config = dict(
    num_key_value_heads=1,
    head_dim=64,
    init='trunc',
    init_std_qkv=0.0253,
    init_std_up=0.0253,
    init_out_by_depth=True,
    optimizer='soap_variant',
    beta1=0.95,
    lr_head=0.00796,
    warmup_steps=200,
    schedule='wsd',
    max_seq_len=256,
    doc_mask=True,
    train_tokens=390500000,
    dataset='wikipedia_en',
)
Each number is 500 + 50 x the weight over its row's rms, rounded and kept within 0 to 999. Layers, rows and columns count from 0. Numbers have three digits each. The size before them is the row's rms in percent of the matrix's.

# layer 11 MLP up, 512x192, rms 0.166, rows 76-100, columns 0-191
098:478498553526504458497467386570571515499499457595558545571571516482551428503477454518394551546504470548585500595442630502452459469488551412482596482505493518453517411533549495491478473600429465519544530527484524467608564473441409513525619611524500451498413446560419557616522452529478485497459529510490515501521517520462453479495523415508542542523584435478506617490513442522484432449547464568572505483409465463509533517553583423479480554474463546523500501485483505494520494449516566516458418532437492534415530476466444582461503479509430572474497439524510404429458478567452467462
099:534548506524526478540519488508510528547525570459453457476390516514448497522532480506536410581519406490572557466511537453535482545496518532474540529486485481411467418426506369538582523448476566518555518577497503468510493506494550527527434467519490419548521464438459504570542562564507417457538539495535553545502449503527523508509472556477570515461560472438491592403521607510398499448484419488515494475432538514517426430381501475492528504558389485536399559449496504502571497403510456572340446490609489570518479451501531582472548461429500487540510403537368491551541444545495486534
099:513552448474457411424435489455442536452467515489513613532504596528491541576476454468546522362499461464480492509435547467483434589544441476509457561536580536473402558565502477531567457471503570390496563542568470519500537593410475457522446542490627507423575575462466507454488563448571563520442520473518455481473486582531535477468540605559402537488536526559477481444525432459549517552575514587417520542486518535573430520491538457498500466584418505474517352445512511570531570463463500423554493488483488496564534547448548525449494504520464452457525468548499516513551493543579483513
099:521505445492471516499486414514497484518604466367597534561473490469479590460487503552481660579466544584439460480438533494535548575542464543430540439489538518527433552484465481418513512399480583455493524483491559551565469508513534434502526527437560461505495419456425517483564475518517556551534545416594469550498442558485528449583452594499584597530532597556484515449594534614506464519512372475405506465498488442523495518498518462437483438553491478549518541508497511548530468522517512450517575418506464495453481533495550459565487483503587466566506524498472386568510416468518496568
094:532519534521502616479509468497450538507514492471499548532512532446536457538538634455484608545594533560517522465536518596500463469457457548465474460382446527495430452533374442452503482517604458502395465465517407522439524510433511534545533614543511446524457480504375479433501508507527518441430427470463535478568513424555523565555450446503446520548462559472442501524513524521562597433466516597492491539461533531461437425500514460495529494520451411533521443497531459395515582494520564539536494577534478394445449512603493468403457456512469489571463469436473468507560549476579554526
091:466524556482629508523532583427529472569502397519495550480404598491414496469503509517536582532496405470467523535515462495394573439429537522460568449531506474479469514477485468514584431467558470511525427521465454544537526370498437503467566508566452468539512590508524509464533513480415465505533544490471497442459409476503499491516447496494535548485533382361499439424429507472619481472515535442508478537456433553392467513541486452530470561509417412488472484483508412474574459490490539447514429479516529487569541454450509615487458531469554521442530429575498451584490620488524523479
091:417486617482496505430601458515496441529538563507409430453525543446556541488398498522474542460411463472520477525496518473453558489583541445474435533452590463456466485555506592429425453563551524556535503469471537545503490595526517491583637500470529515509469522485530550409476529426494480539428532483491521493562429465503549404442382563523418586482568503465524488483572498542572495536463497482460475554474553437382486516474566402485488463474503522483482456520499459505454391502472474489458509459531515444482470516386462372497441554536490585460549481511407463483476493470526625520
102:521549437541545513512459494492454497455551446535539519509503474509481437524507485477453430452498410490422398488423443477522428494498484547536488491489549530437526420623448453452549574466518525441516502527462501488456525527340550542526552445504465427547444524556464527541519556481480506539434424486512617460517588514430447509516454571479430462472546421492478476533514577409490539548521412515561443545574483505465452495558594450437483468462503513377466515492450522523642442417539401501442539507463543505527489580423547621507476447394535569579511511435460534495462474488458468558
104:429496558472644495472524431467474603440481512477522522473507467532470498482479529551443612549467405451515454444501496462391516613530589534509492464558487531450486565420481522450501611450541524448459505428493559530438478550461418408550543442527482529498514521446442481546556466486468457441492480554493411419533559558444424576450495560484574498476479417471528552506536510565490427507470541585492497419492500509586495469526497460478557379516616449536465501400510414536524521524472564484515535478522500527554422445525594503541534550356547503478527562533538411494511469534513466475
093:431515522510466420496487529467508518516552618517430569368490528445560486530491560470487419555514543506472484484542496493498466582475495397514404535513373593474547495426491466463544462555439512473516545557493439474437536444519491483446522566458394447500447549400477530523467526470515537544452477428541630519568414517576518541538487541458513567439463413414547572446424432541499443545503507458490478457475568510474546535516544443546470547534533417464533369470570417554530492548466494447450546473489555503409523448470472503531452516420479450515501413422429503551497574495458433468
094:548464510551431495588544480666499553428517415423514531522518503591451445455506495549481420477509550513609434440458468535495474497577482516495522452538526502475471542563499544560522484516486463484439547594462423546619536488491514542454561498595485562531506521463558582534486528573574574615517508469445517445494481508482536427570412524533564406538609551446473512539485439500509566437568476473498507544539479559505532537434514556586466536482559497507522479522433485535470529469565457412514506428560528544531620522529522509523445434559565437496521566501544512484556397499591484586
098:472478521510432517468512419539470555367472463475519599429502520549534480457491543488503575475544497475470513510515579505544577446523551450549500468430484592395453508516467441459497408507436468501535479458582618526496384426487550570532490580526412538487408530454636492541590493551603547524552434491506524465472432489428535614514537526477467407563478425494482584508448505540580606550541569521507484515455543453572517484434540513454495517489551517464453532408537525494530498469512487629491523456440559477430456491549542526437425505534526467464478420495524523578469489519478556485
101:549478493487468470504503478536559507509521425491459487615592520534482429498433510537478556475538494508460464408562500483462507502520442522505509544461490508439480486436455527428361587507440577453510477434507501525543508460504547437494514509516529433505523459452545490603411398593410495494487559413557507557490545354547474487525485497455450494516583508537455488493497396551543446566465443495424406498511547573574429450558519431478382539431537417547423410533502494467420477439527551524555418428546526591569463483402485450507498490451482473478509528603443461458519521564513469532
103:531463531591505507449467484588485413542577544569579561490598481482499526468536467546581510390486515570518536502568542532496516529558519542588554431442517446501575481516513573494471457580520508493492506527391489541590456481521467565515486523526454510391497507503468545463513489512441482534422488522544551515469511538405512462511588520538489546480505498420513538545490515581531596470643614439465573418443578566510506504466537497532463621479570517548526499515478413509508575459513533548540443546596446582444455463450545600528514420522589488559544507480451483466540532489576602523
109:460484569571487540543613415500503491583582544557511573494479467518452555520524526548558535492500468557573575520495501508493450471518556513479500501523517437537451555484457624518452547532465596412456524473351450516518460480473531575494483491461585562526536516505424513556448469514495500539574481565498495593548531526463547528564556542462532460443459432490518628526546422571539551531473535606478564488409484624533463521559542537466455564502509539506581566510509419472529592527463503522564419516469484541502556395472488569477478540594497520517523498412578489510543361467529532532
100:483527479454556510474477456483443458492480440467408481475566506550389420465475535448479561529446541359498500517526517429457497460464531446441569471576575468381482498503506540498435403449451535577533456487493556463457404433610537414525533557516509468532488517458495450482571493446499464427486485465451517508533609519442482528516494662464507471484569427488567467491481450608408454420490468439477473517531474507515514582586465475473481549554501508533533544453529531503529550460457526549496516617488532371542547493481529516450467562503420480521496527480536597576550414441545577525
102:531494539465459412474482460521485478450473578507439506514521440499434525499560518482512484486562444562461449485570484569504461491459572599462489469536476526449473495572578451510504526507600434436503436474488478525466623489493534590545491400418529516518420513614434512587527607482513601501578446543474559522544495549452574472508471450435544568560426539598441487558534444392528612470519512446499546474449532565584542459546467566541554518495503519427459395398410525447459535527468443430504474496493534471509456540541448487483557454507406523505463561566514520477496484438530388481
102:551562494521517447510566452412501482472435466525495561431575516568486388499487557574493526424456507504536511503487486516481521494532471451505573488458457480523494471445575581413505452414525544522562505480554422521543563465429430470455535462488524445540526468472504453543495469508507592460502461457443377681550467449474537455530470578438500495505536532485451457435583535590481493464481464527425493416485445523469479488657573451506523510468582562459507471485449505462509588503509481462562533502414604486512444478576511615504439452515494534399543499343514498508559537505455462492
102:435554486507423492559466589446434498559516550559486460630551472453512439435505517535484491502572536517541442519489483567532528430575538482463498445495483591584504566554469526541563479487468480450496480484489485474506467549549437505468493515498445460471474457603542495527525492481489487473520505522475335516574488492514532440529477513453622497359539411512560341518442441505386515438469481423452460512504472469472456434340398483514472548519398493508443556486532499482456482595429545526640446615500468505485554503510484450500503494456543498499524525451555509471477483474497508545
102:531426533457498458524466459513482471497547581480468481483464427486560445451476543394515542460580507518532541565499626485451528562529488497527434531520441517417438441518544575383523437405424593429536591508470460499480476534587518507577496555484579470455510565437516431484492509543458423452471542440477424408441512445442588502471482559551538452522550447416477550521486533486575446573476560502433471541437449530549510612533512520518581488474612463390477534445479486463483414486480597491514545396435429529443559447503544486428468502424487549474482529487466524479578537509516471477
098:450453524547464507497514534488590496554578496547514414538544560516579424444543507479670465526514557467405455594475555515463570502531510496521533514487487525486466500551516473448573507515436511486549480441406562507419554574562544584533442461463559504560514493482548502456542510492494484575565427555480569399465520556521439457520498488494442519565478422488498491567541392466517526477410547452556541513583485490581484539515451542545531485444547520501468450533508590501480427539480550569599593460484583525338528427474409567509556614448504455500542521501462507491462447498467485565
100:492471569507522477613543559562531470452545493535449640442509535446522444543463456492470426484478569457513507425499483618531445448492562462506528518489531515435581496485432491483521501534520548561472436463522483582514435480529536619443373606460522480495476400525476442486460421438571579506544542510525505444568496465534524494456441495495534487484460528376472629550498478645516518526484458470498526370464482526495466459562513526546391499551511529412465466553434434528527552544494476512411516518516563470559515568544524460484518444517502517506429490460454453480564555575588555453
100:413584459458440426528461445520457397554416438444393515550480505483437487487455510518506429513449469542469533631470507569539470530577573423542489462473426379468501570447442502520442544573506567409489505466406512495502528449476522537541446482488561521526532499496445507341526490500459555589467579477483496509517480553363553393423493476520513486477506514540559601510527463524467487516357411500522593447492518524528441537426509586546514519472512480439467476552543487534517550499528521514520551515501503510509527405488439520488583529505444558515533593592503528509552541483519499555
106:436427600477547557456512498429554572478470599477453490461512388464534482471485553437435458504504490521423535469385533472536429543487551479539449498440451579573512522497446490523459520542532576480588464447554523468523492479501447555504455548563449525536532521442519530509534499426520419457542504558526420526499598368505599476581609461540421488482506522556553411539497512519451464492464504449478493466491475513516457490512519430579548559500479468450554439538355452487577560548565468548506481461551598448568423508529525493409631497544412445500529487584458525477555487521504435506
103:497482560510597495534437484446520462619542504582413439553576490476477470519514572617557497520491485457457430542463512513466474426482476571483540433489467481489424564489485569526439401533513529469457494468500471550589550441528522434430514439493432589469548539472443555523484444573536433440427567613535465515434498591541532488567460465429539529523443480610478442489458491538539482429459494494439438456601448548501463508493507434455474449536435521483580576576483451520560472480556484494458483540555492537566555555622472392458494483552435495510582431445493481431535513502542570560
# layer 11 MLP down (transposed), 512x192, rms 0.164, rows 76-99, columns 0-191
106:501452477381506542505414509506522497434547452491459499565493406527576456465545430534501439536581585529453492454441516430479496506444507474498505493467541469521464480487475514399497536550517514540506526554408489483514510539475473577509465513470521481551493385523539487459504490601445461484425555492555453451557421480448492494509450534518566577534469524549563568562567491563509425490513397433587522452402489516468601508481471494556542408418556629501561524489440502604521410396485516489508423436444457538556521468469472633475489524445553377475427463473545475431561543470491480430
104:532534494517502512486462509490481486530579432481466571481526504563482577497554556545544440479529484469475554510454559491495480534486532534428537388415569516574455514410541494542492520473489573554519484443505466384538478556507402499498423565533475506564394453424537492476526484544535512460497531506570467470546372433513508524558492428459566577434460527378572529438434542541477411522424441442565554532484561489469458525438453478475575543486429497526437446414510557476410418467549487498528491510505532574526512454432611454488577437545442439480417463584510421482527394483588453506
098:494463477472407563495536526531552387505502544510452437513508480501489460489544393546519452478560480557421495464457523424496547463530518528473524501505528460510489569587439445434497495580458572537498486433496510483502509624538522482486535501511573517452515504575533500527455524459520636597462474591473519455511429437547535521396520487546555578563525596492494424454574604500493558431481603477569539543583516556497519507429522509531519326341470553507555566514477451525539507478401494492540527556562498489482451503506605439459524582501531443480530499466578475512452511481483552443
097:463519644570576508574547471528504525458470532547470530466471561522512454563566457477528520495493566494543436517493483483562577439380576488501520524517430535546461509579442560550445525468427435506541512541550437454462482639541438516451511489541597506511462598489504437505519416454528466490501522487535497468482558450488461549509434498493496460348526533455543350522522568551473468423533552520470539409619468495443473480510484482522499464578346448491511435505613447480475426459545458467414467502507467537461544505525483479498520534560513447543452561558486487526513592541535524426
095:550518492434485446526484476551530480410409420535581503481451478419465506442581497437551597612461489543452409485526582514437556476480517500457535543532527499581443463428541488478570457471429508438530627532506486460512500517510547528515539464509433530488468486541521482530558563529532452410504562528563448478453491492417553432450504483414557475537569483530479501561640372416572476525421487555479531408412390457425507501414515517460492445477436514557545516455510428517513575534507510445508495468498546491566455479531578531466455530526426453498539528380538514510578560485497438457
097:517555543577509439494549525548434406545472554464495443477484463510502476470520470465430524497518531521550433523470500539424465439499596530498547526533491479458430441415485479463471527537427488513476472539470485490571403446465381476497532496515556476614511592480468509580468469546434509589508572537477476481452391502523438456593534547507545513434494530432462510556520533444556507426439588483513534482521462522516597444548470495364452437566479522494439459536497474538564407548608570587459461519561505463560573538367476444592518491488496471487500425510530420571496516556613465434
089:565544450464491452484443497408523446585497522507488516544500502518505536600516574561512490458567547415519544516491566502484599573414420578483448450490509439440509438541487471466489499433521451430461541509510380439463489546383467449512463539575579481499436368562521496445515504425477560547615485508487564462461513465565472557502632410530513492490463476590495512414446505461455506427529523499538470518503470529536489573515490552470558514586529409568562499488480529544533487483530502485550464463511509556522560557588542619477417461492389402551460525539412520459504479497458456552
103:507499521477587464550527495537540508495494518527629496394606513543540454537439553450524486473455537475543553493532504491557466463515525462473484525478505574372534556486600500532473520470517546520400455543582615572485537519508529556533574510479472461541486483421424543512528532463537572555503530569463539435528452454508551528497502494439603443513462509533436593504384477514437578573474419494585508613504526468416506556525514490603479445598484476516591510505570435483563386462434468530540494503490438443504386493495566445496557464534382528540566505480510485534461510430474458452
101:504410483531493395522465479549502495594475493490469531583459508532542475514479527560507445492504514441620554543506473399551456513580584547507623515520512558487648569538489438496504530506526587444471465444522516397510473535460482439461505553467474635465499492498490524542512514547528545514399501496520497436471517478418537509544446486518521443551435422466502492530461527495514540479531408605391565501540529579466520529488522433512561579473517532463504501544476520527518526550530496503440370562540483595479516525490359465579494410422482512593519513449560565446408495501436483574
096:493527494488483469466510449441476586475560443452585491564529518546515530514554534514561400529477594487544474530611617493405457489502445529534532401542520435524466513520451465489472576440474558540491482427519546523481536505531533522547522509445456394511549396497572464479492535463386404467557509420559461442541533470532558479482448509435473486541470483471497469529587553500528505485587544584439555528480568524448482666496394536584549497473486398524508511478483459488498483470467468526597524493495507447527522467575563466420494458487437539448499472619530577560436581489601497563
095:457522560444528525482450530544518408515503488472528499505558592514514482608434527550509557502524560548456553552494412479544421510463567615531553539533500587477612518446494601482497499617480465476587490454585613438584429534494428576559406437590495502473481509513481516534498474493478524511455537570406511392524561554462418498522550477498482535511436511484520468392462587494549559476486580504648494491408515530558480426484444448480557490579516470484501411506427542575517590527544523600488469507477444458419506467458524497526510532454434534521507497498488503480486509553544501452
104:422561440406424482483561518551495454591550462595499429497511651533522459509477482508431551474565517580539491486413457490520449472510448589532403575508495511475488506502422465504510523558502429512444438517473392457538420489547460548457540491454405524563591463446552502482553523422507546495536514539414455487524497511487442517554463565498533560528569515407483465438500498421441580619504530526481483493443474582424616489479549454489539484476471529534527502500577524389494412406437552495523600523532449518405479543541508474472540489570527559469537498483502447555567452533515435538
110:603510513444539538561547517511533516493606534495443584505566612507508459472455607544462546415575493512463454505481554448491466485563516614480555606459462477438517474482540468452503506468480494539587561570460493570572434497441460472393455468501560506515417422447545504505523463548502457492514500447520508516534467416487498459563546546368579565473456560476447496442586488474476480536400440523509457558510495540459433508453550489470442474447419524446472509507555453526550549415554390476516446415465487546516433413509420531466548484480560522496503550584483546462455620491566556555
108:513421481551437486493475432446568511623508439483541477585563551550476493521537527467516671437509423478467530525569494552535590468521472486588503572480524475466427577461493442506480447523520465468429480439347461498502523536519532478436483576457475467420557504455465533494453487505452545594491461526538503450559514601449574516498469415561464557477544529425494444422625503484598459438570481529415518492486391590531452468575526524462590578518519560462576523443473517446518555462414448514531455512492511528480540414473463468475532501427451537484475554454538476496506494448510540538
095:532518559570592459507506517500396557465488527389442517488517432489544558474493454605445526528512543512537461560473596538486632398492514487510521480453408526398450422505539505522479482502527496489522552553474476524535493474487512444427454513536521543557414472497573614496503493511495415450571557503493432443466519439559570496589490529558503530458516452618467420489489590457430487492481583393504520490487482472491459600432487565455513381442456540515484492541498566529504482589534563558504587502546465450397493428485496426590507512469451493503498431463523557482471539568483395443
098:549442528535509493509557601535410498491543457418453578475441504459503604516463461567562397466570517538435585483512497505476529440502576493473534515376478494470495450464477462513491491493460517527574484486408517471587543466594578494458520381489441555469537551516409494467565548441534466477465513433446507477573487416603408447473509488608477526527529429449572481466511489533465463539586468483517462496582558554510446430489481467408476448569462471453490495494451538523464553498508564467355522506522503466517483536443518515516554520357559398455458581472487462477566557567475470467
102:491490462573512539479503563481436609493479561485484519534484544446502485498457541420506534542513456508387543539568510490533488539430572449479441420467428495538580548550525422382507441448405511466498553459539598522560492518489467499533595475561585472601516422510611505489424549458532547490525489510524531536500531511508406504582656604548484528557408505513505583617449467491507419455434365519529556443553550496448461552576462489490499494503514522451496439513410535421521508502545546513460441476429535448458500521543517519536467480491449439484451506568499537471463511420450543559
095:449576532487476576478546497528437513525514497480398462485472527522414564539436555441528682428505444454575481469494573497565589557541499535515460491508512467398506392442516582566501473533540573542556521487423517476517470415416518504428523401441483533557417533480489577512467515550571414606450496434555499551470472453495501464491544558489505528421522532540479539480463562424468518511544459433461487525515454515513534407540407444629512450596441413476506488493553453548512478449543582452522531580513456498529565517485437537483523478498466501471532529524507469500524423592556427451
100:519533536592486454560548476525497554544540485520478463569536498513470450510550552493615552569517548462465487539535497512508505446533448425532554461469478562540485526522550479439456371474524475422542544524542574570414507520413387535511492566561460431526497494475539471430506532382456509529513422473467541498548576531439617541509500487501454543545481426377445553477547525463342498543533445481458509552509491470547472514531535603459461444444433501480445438517442508603471428576561475474549473573503427565541423495547414494438430470535499474453534444525486423417529408498479453519
103:423535487455465516443547499482508459495535516399460492493533543495408431455450621479432448487504521464511548575517559475558590554431448463466473479483528495409551472517577467505448551436378460546544544515564535441514592460590491518579434448538500426529584555550606438437511547498441502453572479410539468520568443455396475528519514435510528432486475466429520491515546490468540488555532459422481483513462480529493512559459439416386534547486542501398472469499465538483476468504555514472626515539515629576495524556521477453451533467504459523516400482618523538517545459515436528443
102:580486429488458440497491486465504437435503502562505511516473489442501480645424482523493469445508479499527548419495564564579438494466488503497456539563559509493579385537469519437645537479515395484481514510503569467561447509607530515464526468500471495516505472553559484519486472479485512404495557424459495493491403600513559541361528503499558456543502533569486482563517492494419431444506495401424568530495496522536423450520597582437435518501434614439429506553507402509451524491487434559430482473502555548464571467549543465589506479543497479544557515477403520524459547474515421583
098:481353518514429510473487599430438489563508553589432517532539518499587495532516467514507547593453512374466450419547444570502516477514493513488517490485590511580446543522553495398477397552422554499512495555435583507455567515488499451492427541480505445493481443527493485535474564542493524585465525455565423471537480454471467513549475497488448520514464488454446512462551452632469435545505478430469478444534477492509415366567455504518445640515450549514523584457515504521418489498525433413474522443482420459524461412439525464499555524430392508561470491525435497502544496399492534483
095:528447528393476473536591465431534526443450538498534510545430583520463422457479529374520395543481588465411489542392494422443447502486502436449522526508510454509464534494495448552496542524463449476494528546583475639509415512481497524548525531554531551407514439495455497496480498476467443391509434509479564504468439520518449446542540505424486511599452515519546439518479469457503589534412484535521639531621448532531445622447439534497495566568539489514508583532517468469516450413481443491517489584576497541495544456543515485548497509502624550534521481537514413475536473406500512489
103:407468566546469447502556463531513542513432553442524531449619551469501545461495550552503494576570540419472510539465597523442542594555551501491451521565496535543453422488602482525496533465510514467521523586499475476404485514483497587600486514524474479545479546483555422510581409482549548493467521496493505492480593442490457481429553553559446444395552506514558530461428499434506526487488515559510425553573522370579437454506541416547412574569478466570521516618512474500505564590476404471453453443460410491499469560458461529453541441452496501560535408480442498542551524513427520514
# layer 11 MLP gate, 512x192, rms 0.168, rows 77-100, columns 0-191
100:507495416497460481455411437522507484468456398570465484538542580492407567524479508523528490627478518461575446514552516468404535566523515547457487484400387564468520511423501594444501456453563472531521553531506579531522444580541488484567477486493396529512464449477589420555497436427471489560505454470469506495585470476489579545489534486521418466525459458591487497491553477493459417534509580499455432429535480591559487498480509548542487535467552561613467443514475556505460494525602616386436449501458452506506492467530429517575453545516554460504485519474467467446466546495426370499
101:535520514459489462519471481455374505438561434511490520548558475518404552480462597510421603469491466418515536489459448506494506477474457525516479396496519427542533545579514578524575456527569462535497485562561448567496521537457510471511496461510490458435461541509483507428428469540460603480535525509421555475349478508515508452474436476580573488561491520580580444578508455453471466521415580499560473526399462580485544527476535493526425447434511501536492425540463461455460495459404531414533495566547541482537441487418441564445547488468512536447524457401478588610510613563545504453
095:439470525542515519463545431485557474524512489419484532578530530476542421533417451444571472451533475510502518432532481489472403516519490475383502551519570471518458487529587521484460425482473517476490454423472433497492586494537529566597530360579548463547486494523494462527510479449433578508555525515430541491545489521451408520492539478391485531527422483478535540554507485435552571597437481438606478437430548424472478539441538498494608590516461514477483518598430585487494537449566503450577463491499530541431563447465492507499532378450461406508575423518540478449407537438525495585
097:457456533458508472488467428570422469464552515435541549517558525493479573519447472417435652533529543550505473486587493433472524506390437509428466490481528612561561500490495475528511480477533624528530455554487461491486407415418541514414525518487544587471481666565450549422521515500518476499498498532503492543523502501511541496386470520503471638516425466493476497513476506470445469528525485569492511475529556598551489530542513503521566545618439526379505480519489468516541546480464546433540549549509462451479438595460524478454524517446397494533457526490550509485510420586444393549
098:472514458542464550510488509435547427527405472522437460478429570447486479535531544474506466593489587500405588497590554469480467503492508491508494505500482456513412473522529614495529458504580507526523484519461650445552580456556520543580498570420508586558464483465479466432501583608509472537424448573416457490521509481566503517534417414604513541484504567568463495504519474501530387483448394476400532455425520563546523525449541499556402461531446595468569478445510536511514434505585579494472483493607548506535479497535454530463482523583467456536561490514523497551559436532474445466
092:519469480562517490546411530566472561509454493598485519522496472571500522387517514532478607425577479560545470447480472455497534481532538491384585602599503481467452489494425470523509496462477596540463453562496496514529438460511445518509499509436514505551509531487469464554512528556459459572458479447412416530546558518538467527413478434541492519389537496473444561453533420493473495469525432499473501483455488441443494584507482419464553433396535602577478482535442543584442390578541623474477517526502531567491436399503558479452425444459575478518556421468526509518469566591572518522
102:522445543487508361463435501465556519582531396547511462553390416481478515552455448613421453538447530540518511488493498420429460573415535559485502534455547474470563511479520565580500445494523471440435482533516543530502516508440402560482531532517502410566444510459458474537518372580528494523481475507424451413489513457442651502488530518508510523518572514522468460565536539361402492483456484445529525568465504387559476556424442593501568552459472430534492509481501502461506464525503552562505449510516502528533568550535533527512571549539419547543490475497610545508543551441527517486
103:504571543480523581435494562483483529488501494392466435491609514529416515541502478439540522481439425511537481462548449480505556502563496524479547651410347486472513549554481548456612431462508481512415529554500490415558523483469476457516450428585508463485499466516548482549466538445507522517418566415492506509513488496499526451520490532494501398596591531582425491497475545407420550515566417539577490497489526507488509583508572454514541493545504569401497517499370478518484494568524487426506536472446515568562563532531496551493574544434482439521540530452546512516577554540557522621
095:444542544528609409524568511514485559514551514446408581470480471455515529430573496460511536587588569532446568519515415541532469472494531543600506456505574550436521543515515479409566448547448449362536478369496497515591507530523507505521464533492486434489530452477523482468387559499394469498555503589470518466416604545589556530485480459454404488531530453513511452524579523561490451435440436496423518459446549494441490514476474452484444480551540560510508518556552577454410456544523474535497580549466408510479487496488480542467536458535565527521463431474500453526481573509457624447
094:522503554592454482427462588570461505492547496395494502498541519504431451564540434449527567542497594433591474566491493455506520582487500448421575459447496518495493502523454503517539560567491554512453550596593454464563487438510571463494611438446385523586527479445418565551502519449513476424432527442457569536525488547482540497537511526402476510468458555456521507501507580520454488603568467493509559491452454602506420590594496448561511506504484402500514480434487518554510501504525527403524537424565505441470509579519500506521480409458518510532511503599489382566478531532513599464
098:493537476539446482401487463570485385487460583442508406509550526585493550485499507517484554521480543489471548461552489529507561416529640387488475456534501441588439526527478566439398552585487541508479515525556529595560473555472440414470460427429424482479489527512557540564547381559422398453430530465488494553556521548541476500439606477510540542448481551531554524558430570409525448490517623470534473568580527434532495467478498513492484512499481469584476491552415519581491547517510504569497511487469489527527483502573525554476404530394499504538510516435478490502519470394547497500
104:489483580474526591539542571497496493517352471378411555457496455546551471569403542441496487442554522408488465516522558573530548566544495511511541588482422477553474523467592518518528539475469506567528545534426470518555539490539486578516523475377506503605473478474547514530445411574538525433499461492527494489545623552573442503584498502506499477458535524538520547517491379491541558546451524532517423502509530476478375478492503467503469591560492448598538469529553458504502533484517505443510405452486410522520474516522378530482510503531508506484459535508566492500581433433633519584
102:537605503492563465428541482426512505443485533422521473588459482541453498503456452483472488507468445472490433414455590466533516569526504522450501492499522492549491533508543506502544521479485515447446416543581441486437557466585437468464550467445444389499521456426463475529554468618486507459488494563437546468478533456472536422441573492445477533422563524540572496553532505495437485560549538598515438580575514574494508508534426483418443492500406480511518425665424514492503509541515445588592595541517444532558442518509529422629484533561466460467524520574534480507526563416484487403
107:465596551507402546531545585425593515506493536454525663452507524433511470441481510486455486503492450531543523498469503567499445555591471549446483514534520519483462513513557439436486436562420476465534460498488549479493514536528448505472551549454443518369525578456463558496547608547421482352449517539405511474492547553539481500443512440498462486498485570405472432630432500531557458556466440505564561583476438525523495559546532443544417533523566472537518519558552498471528420621492545562540455520514447553549453506407507536439515489421542586494529497492539483500436457487446479481
103:409530452530560480432504468523567493417508579455488534490483479531551466501468420488608505503523507574541516615500477453475534512512490455454475445408498446569636446509564624494471575592573545541558521520507538561544562547484511501580498577490490525505419435461492469530497491574490530478526441571488479442572411581416475496517491476468441459484451470458469465475530577459526567574498521545487517584415540456618530549510514516425491546452460511521473461552432416512530455499487499517567529511440480464501505507429603536530517507538421533550415523487490416502399343512490409503
099:450515489441507489496465416528502591404447504464488485504474468468496492454471458510471485545557538486541538521591490519503562537495412443484459547579482383476574591521495563501509480517447535433473469526483564413500480513499577563571509483505586500514490473430537498494470491513505493442470391532474490540453481565558523521528529507477430648513483492482493555459493503569489468544581513609539476405472475424533469428485398531498535477617507480436447541443532554508362655573451583495536637498542497544502409488480529488523470478520586490400441541505588473427445479500494573502
099:415528495485371552512541542526561543485522587484475543505593522474586558521488451627479572522481500533378491546489474467517576515445505543488464569487559519542415408506436495558535469489572540554516493408485427587527545431492381457502583515423474441561513504543606465526506569472490491530426484427457492387441435497545554499459505479493530525490573561511572399532531518534496566535444482571475422468519467418439504498469436487557441634529478446587544518481522469460488448513488522534471498485561517456464524629465545521488591477447526470474493478415518512438487453434518510493
101:427497469503512518425481520510510313527558487436499501508486519543573545453586564514516407477523406496476580482597576481470453603448563504515503558486438446427517386573511455450413577515533460493505441460507455491396545572548445529574571494439527565520552485549593492545462573520496515480513501583481507508474592559442544466447450549505503401506502502553465434550440441615430439464541510579532523563536517507487560459525566491463478458529467473507518555441497474493496488513535484547630513380490543467528476485551494462548475544454522554596562534489420468514509532547535525511
103:507481450568458503466546584483522357443453507486527438536568533465549559510566430515452508568571526571518651510438509507516491425487525496510433550526562558531449561512478441482510585499494432511592432500528430614546499464528527516442445496439489490561506496560459502498463462509539574512461387561445517436418518485498543552471503490513553503423490582503503389479556380483464585495537426380526479447452524465530579545486583469520614484461419488549499455471505503422455459579529499464550483561531437591526519472479490516485444505508462461551574493540521476443502500512619427525
104:441559444476507401487411538514597512408527518499455548507523543446582559543513463385615483404473549529471515550505577509489525594486539526522458494376457536561472570543521527479466553453455493493455562518486437501544602459475471549523481499459365547450494432577492501530522470498506466470438545537549535532550409478576433514451530430524385594544490577492563528493520461626464510514564519485404582437535507463482534410466480446431466547494502429437532444466466501572579481345490512508505512530496518358490510472479450525509529540498470509464485461519524540506485477503470490474
095:475442522548563493526448477508475517548415574443415553490501461437400548532516522551545436524516542404426376466429504538476492433454511470561462566478550595549481499469445449551463421506509463440417470606489473516411488467508492601540443501456482441555493466420535486448453536569480539472481431552359508414444479472493445461504499485437449457573541579482425495487600500535555500513527583536502551473567553450553491509445446487510466409506605464478529466506513537442509570519512455487487496439539571518429493520497556459468507586526513510550512485467593485486536444363415519409
102:496525432470568566396488408557481441467441474510525498517457477451489533460436459487471428476514484491486467530548602430516553526630537466473526581529408484474548427501550529498497533564476460468465517560526487608478548519454482485491517461552495522506485470647375423444540495530499594551567506484476513512536454515474412470507534486454443460516495478465430493425609545477444533545497464461596512543540501454489436413480565484501593440488559428474640543454508505506484509506529562491609527481400462556436506509541554510543497542566336520562476440459493498438518561534514557541
108:446500611464546488501561498488490468541503539483457544558590465510553434445441541546450471597602524428479476511556556458381440502471526528480468425542422520496494480511488523434443541576481554504543473538532410486430628474508507535565466557471441371482454481549506467509510513546450430529540520497492498566461490527510495519562463486536445528496458510539539488532510566482453566551367516493414519532586418469509544456470578545554486561477454482493425506558496573541401371448542499523530504419546540465537494599496543603484440563559598534552446501541604494438527516553575534511
106:554432515394556479478458469569470476527531528526475401488525406517587446516487621504446456565564530432542506371490477515484485438377479411538520561567515542477417464481516533483506529436487545582508500486524490567486519509518498457529561453514546485526425551555535469478549453456460481469507512467573573576457546397494377402513600516447520458477518612434519583430465493521490434528478566526593468463467406491556525543395468484550450449544413499489511503401464478504460433473435425551514507562523534451479512443539547517442477573491554533527466512539562438460421478543503496462